Weights of a small transformer language model: rotary positions.
Each number is 128 + 32 x the weight over its row's rms, rounded and kept within 0 to 255. Layers, rows and columns count from 0. The size above them is the row's rms in percent of the matrix's.

# layer 13 MLP down (transposed), 256x96, rms 0.107, rows 63-73, columns 0-95
size [ 93  98 100 100 109 108  98 100  96  98 100]
[[ 84 129 142 133  59 102  93 139 178 177 110 134 174 153 141 163  87  88 108  71 116 163  98 157 158 134  97 157 120 193 149  86 107 142 127  88 202 180 114 125 121  71 148 132 116 110 112 107  98 129 116 107 148 100 139 166 136  89 204  88  96 158  87 176  63 148 136 113 108 114 155 148 123  66  61 161 113 171 130 159 120  69 159 124 115 108 134 156 114 108 134 131 110 117 126 126]
 [161 134 150  97 145 138 124 157 129 161  90 151 167  60 140  95 146 106 118 162 109 107  97 136  91 163 105 125 173 180 165  81 203 164 151 135  66 100  67 133 117  81  96 102 103 137 127  84 117 135  94 178  91 125 110 119  99  99 160  64 144  76 113 137 112  89  82 186 154  62 124 110 152 149 120 138 123  84 121 140 168 124 154 125 150 205 113 122 147 115 134  84  96 133  89 108]
 [151 165 153 159 154 153  97 156 127 175 140 110 120 102 116  95 125 146 125 184 155  65 123 123 100 126 205 115 128 157 123 100 115  92 147 125 133 123  84 102 130 133 108 122 147 118  92 124 156 142 179 168 158 144 122 124 171 107 118 163  91  81 180 162 125 192  92 123 120 121 150 142 141 145 127 126 166 158  55 183 115 133 159 195 120   6 153 101  89 157 111 118  74 139 162 136]
 [171 100 162  59 154 120 148 153 148 159 175 139 159  98 118 143 126 117  97  99 152  61 128  93 124 215 109 159 131 102 131 105 141 162 104  57  94 111 148 119 179 179 100 158 127 119  97 174 148  68 120 133 121 156 105 139 140 128 152 111 147 123 130 147 180 120 149 145  86 131 158 110 184 103 121 104 134 107 164 101 105 113 130 165 151 230 136 121 128 102 126 135  95 212 120  86]
 [ 96  82 127 167 157 184  98  78 200 150 129 166 169 184 103  69 146 128 116 129 134 125 142  98 176  89  78 142 119 146 173 103 145 138 185 125 175 128 111 116  95 168  88 105 116 121 148 147  83  61 129 157 107  94  73 134 191 152 106 170  83 157  76 137 104 183 116 142 114  80 106 149  68 152 107 172 120 143  88 139 146 160 149 139 118 106 118 108 137 153  90 150 107 124 126 104]
 [145 111 147 183  83 108  74 104 136 131 198 120  88 188  97 185  77 156 121 113 114 122 117 145 139 100 130 147 124 158  91 164 178 114 135 119  92 154 194 124  49 163 153  85 151 122 103 154 127 105 151 117  93 166 159 111 111 124 128  93 120 137 142 157 121 168 175 174 139  98 129  51 130 165 112  74  85 120  95 121 125 176 147 100 160 145 132  79 118  89  96 139 127  72  85 148]
 [ 86 104 117 112 143 113 160 137 152 138 165 160 146 170 123 101 106 120 135 126 142 154 143 125 105 143 117 100 109 173 134 136  89 148 116 130 138 174 181  85 139 105 181 121 148 175 124 127 164 106 149 120 138 255 103 139 161 154 103 178 122 162 155  91 112 121 150 141 140 125 134 115 134 145  86 153 141 176 179 164 144  61 149 100  82  31 158 105 124 152 135 135 156 114 140 136]
 [ 85 209 101 111 162  78 123 133 101 176 125 177 128 125 114 143 102 123 137 193 104 134 151  96 152  79 119 153 131 126 130 157 120 163 105 127 156 157 167 131  85 150 126 124 126  90 129 160 136 140 153 130 160  41 112 111 149  85 119 210 112 159 107  82 143 108 158 189 136 164 118 128 100 110 121 110  93  86 146 129  91 204 113 119 171 173 136  66 103  68 119 100 151  83 105 117]
 [171 124 121 106 186  91 137  93  40 187 145  96 141  90 112 146 128 146 130  53 183 148  88  91  85 144 126 116 109  99 102  80 136 157 158  98  57 118  98  70 149 114  88 155 144 115 155  98 151 162 162 170 147 104 112 124 146 101 181 113 140 166 145 179 115  94 110 122 131  73 133 132 122 156 185 143 128 155 135  97 114 117  81 137 105 191 119 156 112 150 161  93 175 120 103 143]
 [164 123 106 169 121 137 100  52  66  86 167 157  85 103 103  79 131 173 140 133 175  92 129  89 133 114 117  67 164 138 102 190 198 107  96 104 161 111 121  63 146 132 137 156 135 150 134 139 106 134 108 120 144 176 183 144 145 115 120 104 157 123 159  85 152  95 173 161  99 103 138 143 133 107 149  75 126 130  97 132 149 135 151 146 186 211 121 121 157 143 164 139 198 155 144 137]
 [104 184 175 119  72  78 140  74 158 120  96 132 159 120 142 113 112 139  74 124 155 149 171 158 100 164 121 131 139 112  87 124 138 148  83 109 115 127 130 111 159 157 109 130 103 163 155  69 116 115  78 119 138  54  86 221 159 107 150 134 156 159 151  94  93 110 158 110 142  89 182 130 119 161 127 173  69 162  92 167 156  79 134 158  90  43 124 134 106 132 110 116 122 115 126  99]]
# layer 13 MLP gate, 256x96, rms 0.113, rows 64-74, columns 0-95
size [ 94  99 103 110 106  98 105 100 102 101  97]
[[120 134 143 155  74 139 174  93 147 134 173 134 141 173 131 107 110 141 117 114 171 167  77  92 130 132 140 129 149  93 161 171  94  39 124 118 191 137 121  64 145 144 114 132 184 167 162 153 159 142 173  64 200 133 135 105 154 156 106 168 125 157 154 110 144 119 135 122  68 192 162 134 113 124 161 155  99 165 132 140  51 156 106 110 118 114 162 118 110  99 108 167 135  94 173 152]
 [ 91 133 148 127  94 138 121 126 129 112 158 176 100 119 147  94  57 105 142 113 137 144 120 126 191 199 154 138  91  98 103 121  97 151 168 163  66  76  97 101 180 127 168 171 158 175 135 133 150 188  93 155 181 138 140 175 158 111 144 128 131 125 137 105 139  98 155 133  74 142 139 145 125 166 107 189 155 166  74 142  82 153 117 106 106 102  83 124 170 166  93 103  46 105 123 140]
 [106 129 140  81 106  83  86 202 104 193  93  60 129 144 109  88  99 118 120 145 185  86 102 133 115 158  79 145 148 148 118 119  67 157  98 159 141 151 162  99 152  99 149 124 157 153 140 106  99 161 134 131 155 126  80  86 173 173 131  71 168 162  94 139 124  87 124 104  63 165 124 106 141 141  94 126 130  85  93 119 142 138 127 112  93  75  85 120 129 114 104 146  72 193 162 153]
 [153  72  97 139 112  90 111 149 139 173 136 103 143  59 184  98 125 123 172 113  76 133 122  97 164 171 175 116 163  40 132 131 120 141 113 115  64 141 105 127 128 139 112 136  82 102 173 144 152 118 139 141 102 158 152 123 111 116 140 136 103 119 105 108 102  90  93 217  90  83  98 142 179  86  82 132 140 170 119 139  68 126 124 121 128 137  77 162 150 120 158 100  96  45 135 120]
 [108 106  92 143 144  76 102 178 179 139 155 143 162  74 151 102 125 145 118 106 122 142  89 123  80 152 137 111 164 149 165 140 113  92 181 157 159  99 124 172  78 102  84 123 131 171 177 106  93 125 130 189 155 145 115 159 150 130  83 114  76 123 115 165 175 128 140 118  99  77 144 180 130 178 114 206  89  77 179 193 127 131 104 149  93  70  93 134 139 146 105 150 108 114 129  96]
 [159  67 141 145 172  72 120  86 134 109 152 122 112 137 135 122 152 136 178  57 146 129 118 150 114 170 150 123 160  39 119 168 120 130 148 156 190  98 116 131  93 144 118 102 115 116 171 109 102 155  97 141 122 115  88 118 144  70 177 106 125  25 122 185 165 154 109  65 129 129 151 161 105 104  80 145 133 200 122 142 152 168 100 137 118 135 166 143 134 115 158 112 114 143  72 121]
 [165 146 142  94 103 153  93 132  76 149 142 153  95  48 184 128 145 111 160 120  91 124 171 153 120 168 152 136 111 142 113 118 155  99 122 107 164 105 132 196 117 114 122 175 171  67 128 165 135 179 163 181 155 160 155 157 120 149 115 146 144 159 116  84 132 107 112 150  98 158  63  90 156 201 102 167 115 136  82  91 133 118 153  94  92 137 167 152  61 149 154 117 116  72 157  93]
 [ 99 135 131 124 105 124 147  65  59  77 199 134 148 139 174  82 124  83 126 115 147 156 100  87 154 163 171 147  86  72 133 104 121 138 140 140 120 148  38 144 174 186 108 163 146 144 116 107  81 108  74 119 104 165  68 117 105  90 158  92 155 196 116 132 130 122 139 183 122 153 153 150 122 134 149 120  98 130  66  90 132 152 157 113 113 100 162 136 107 162 172 105 120  99 151 145]
 [168 139 111 125 146  66 165 129 114 136  96 143 113 126 121  68 130 169 147  97 121 150 164 172 126 149 141 138 180  82 110 139 120  80 158 106 107 148 101 138 166 163 103 149 180 115 136 102 153  92 135 179 148 204 138 175 124 156 174  81  60 125 108 149 189 129  60 135 124 134 159 159 149 134 137 164  47 153 110  95  87 139  92 183 127 141 190 133 118  87 138 160  99 133 129  90]
 [104  88 103 133 168  83  85 182 119 188 112 153 136 100 171 112  66 113 154 112 114 156  98 128 169 143 169 160 111 129 143  80  37 137 121 137  65 111 146 131  85 158 172 142 115 116 114 176 125 121 153 155 131 139 126 182 150 153 126 141 148 149  20 128 142 176 127 109 166  83 108 157 196 150 132 118 126  79 134 123 118 154  83 109 161 132 136 144 178 106 122 181 149 129 124 137]
 [131 161 108  84 114  71 111  87 125 118 185  97 128 148  99 134 161 124 135  77 163 154  96 156 174 115 209  83 119  95 147  71 146  98 180 117 155 153 138 115 151 148  95 162 137  95 131 109 132 129 159  63 180 166 122 114 155  86  95 128  81 129 138 148  96 167 129 151 145 126 152 127 163 113 107  85 135 103  74 125  62 129  85 138 116 109 151 163  56  97 121 137  98  92 206 137]]
# layer 13 MLP up, 256x96, rms 0.111, rows 64-74, columns 0-95
size [ 99 103  98 107 107 101 102  91 104  98 103]
[[180 113 122 131 107 106 115 128 171  93 112 167 168 163 148 113 105  97 115 125 126 136 116  41  83 114 135 136 121  97  61 185 122 178  90  90 152 182 156  93  93 131  82 123 150 118 143 128 172 105 179 112 170  94 119 144 170 132  89 164 131 149 101  69 179 121 171 108  94 168 106 131 156 144 177 174 100  92 151 120 139 111 170 110 134 119  92 138 147  35 108 128 125 109 110 173]
 [182 138  92 154 158 204 163  94 107 126 142  52 178 113 102 137 173 113  78 133 113 113 168 119 151 114 130 134  88  78 127 112  95 117 100  85 125 149 163  75 100 145 109 114 174 111  89 152  84  90 156 151 162 120 173 132 128 144 122 134 166  74 136 152 111 144 127 100  94 148  85 188 149  82 131 149 110  99 165  76 141 140  60 159 190 153 184 121 133 153 136 100 157 133  87 106]
 [145 176 129 133  68 148 126 177  80 102 143  90 190 112 126  79 148  67 135  83 103 105  80 102 140  76 159 118 143 167 164  75 142  76 128 120  96  96 108 138 174 132 176 139 116 119 150 160 147 175 161 144 169 144  85  60 170 113  63 118 116 162 128  99 118 147 115 147 137 132 130 115 186 132  91 126 163  82 111 105  93 178 116 147 178 112 144 121 159  95 149  93 159  73 141 119]
 [156 181 109 192 110  83 149  98 112 115 123 133 180 118 163 156 152 138 155 140 134  84  97 141 144 119 172 216 106 123  96 147 141  90 122 132 103 140 126  72  95  95 127  99 176 154 115 137  89 133  94 110 211 138 116 112  82 163 167 125 137 196 108 150 173 104 152  51 143 145 170 146 142 128 101 163 130 156 133  97 151 142  88 177 153 156 180  97 140  79 148 151 129 164  88 149]
 [135 102 116 181 148  58 119  91 129 152 137 168 133 141 130  93  91  66 141  87 116  68  96 193  85 103 126 140 141 130 206 128 141 184 101 195 147  93 131 116 122 113 102 161 114 108 116 166 100 196 139 111 149 126 143 111 166 158 105 102 111 166 153 178 137 154 165 126  97 164 145 126  88 144 130 147 127  92 159  93 150 156 116 120 167 121 182 145 213 136 111  96 127 134 179 168]
 [177 123 159 157 150 188 173 148 138  77 106 159 220 165 126 151 173 128 104 126 161 182 146 109 193 125  92 176 151 141 158 127 169 121 168  84 129 124 208 156 116 135 123 181 106 159 154 121  96 119 143 142 156 160 133 130  73 151 142 168 128 131 137  83 107 173 113 135 160 159 103 161 107 125 124 127  70  61 136 160 137 110 145  91 125 135 132  59 166 118  75 148 111 139 115 122]
 [ 86 151  94 118 186 122  45  85 141 145 135 105  98  97 117 134 180 140 144 149 188  93 155 152 121 112 164 158  93 176 149 110 156 152 145 142 149  93  79 129 145 143 168 139 108 105 114 210 164 146  76 121 118 159 114 107  81 159  94 112 153 119 170  98  70  97  94  95  62 174 101 103 110 181 127 132 140  81 136  75 112 121 131 113 101 130 171 110 126 139 157 149 104 115 136  62]
 [113  81 201 106 151  99 120 161 110 108  61 111 123 175 110 162 146 117 104 128 111 131 121 154 138  72  80 148 137 124 125 112 150 146  38 147 126 151 198 115 136 122 188 123 169 138 156 139 122 183 171 124 152 168 122 123 175  97 159 136 112 149  85 113  76 127 107 164 116 118 196  84 174 100 170 161 136 169  54 113 133 116 179 133 119 103 142 165 118  81  91 165 127 135 131 139]
 [123 128 129 107 131 130 126 161 117  97 107  80  87 159 102 146 114 111 181 122 136 119 129  94 128 133 177 202 161 157  98 139 144 112 152 141 151 117 152  88 174 185 117 148 151 151 152 113 139  53 114 174 120 101 121 144 141 147 197  93 123 187 109 117 177  54  65 147 122  60 125 136  93 136 142 147  61 120  85 117 148 141 139 209 145 122 191 173 123 143 131 121  88  93 122 115]
 [119 162  80 150 186  98 116  69 162  80 118 149 125 151 160 147 145 113 211 143  37 111 128 172 119 144 141 105 112 151 123 122 142 126 125 158  93  78  62  95 104 125 129  95 166  76 146 164 128 105 155 104 121  80  66 115  86 121 129 146 158  75  82 137  96 164 111 117 101 159 105 113 156 122  93 148 124 119  90  80  97 119 141 112 128 131 202 114 147 171  80 147  96 164 104 142]
 [124 137  99 127 111 143  81 126 177 126  63 126 150  83 143 122 128 179 104 121 125 121  82 157 137 117 112  73 103 114  60 136 110 153 137 118 171 160 137 116  97  92 110 175 100  72 132  74 174 169 126 147 156 124 173  93 114 126 103 149  97 103 101 110 143 119 130  87 150  52 135 134 177 110 178  72 161  83 103 215 112 136 100 101 133 100 188  81 156 115 129 138 108  91  80 111]]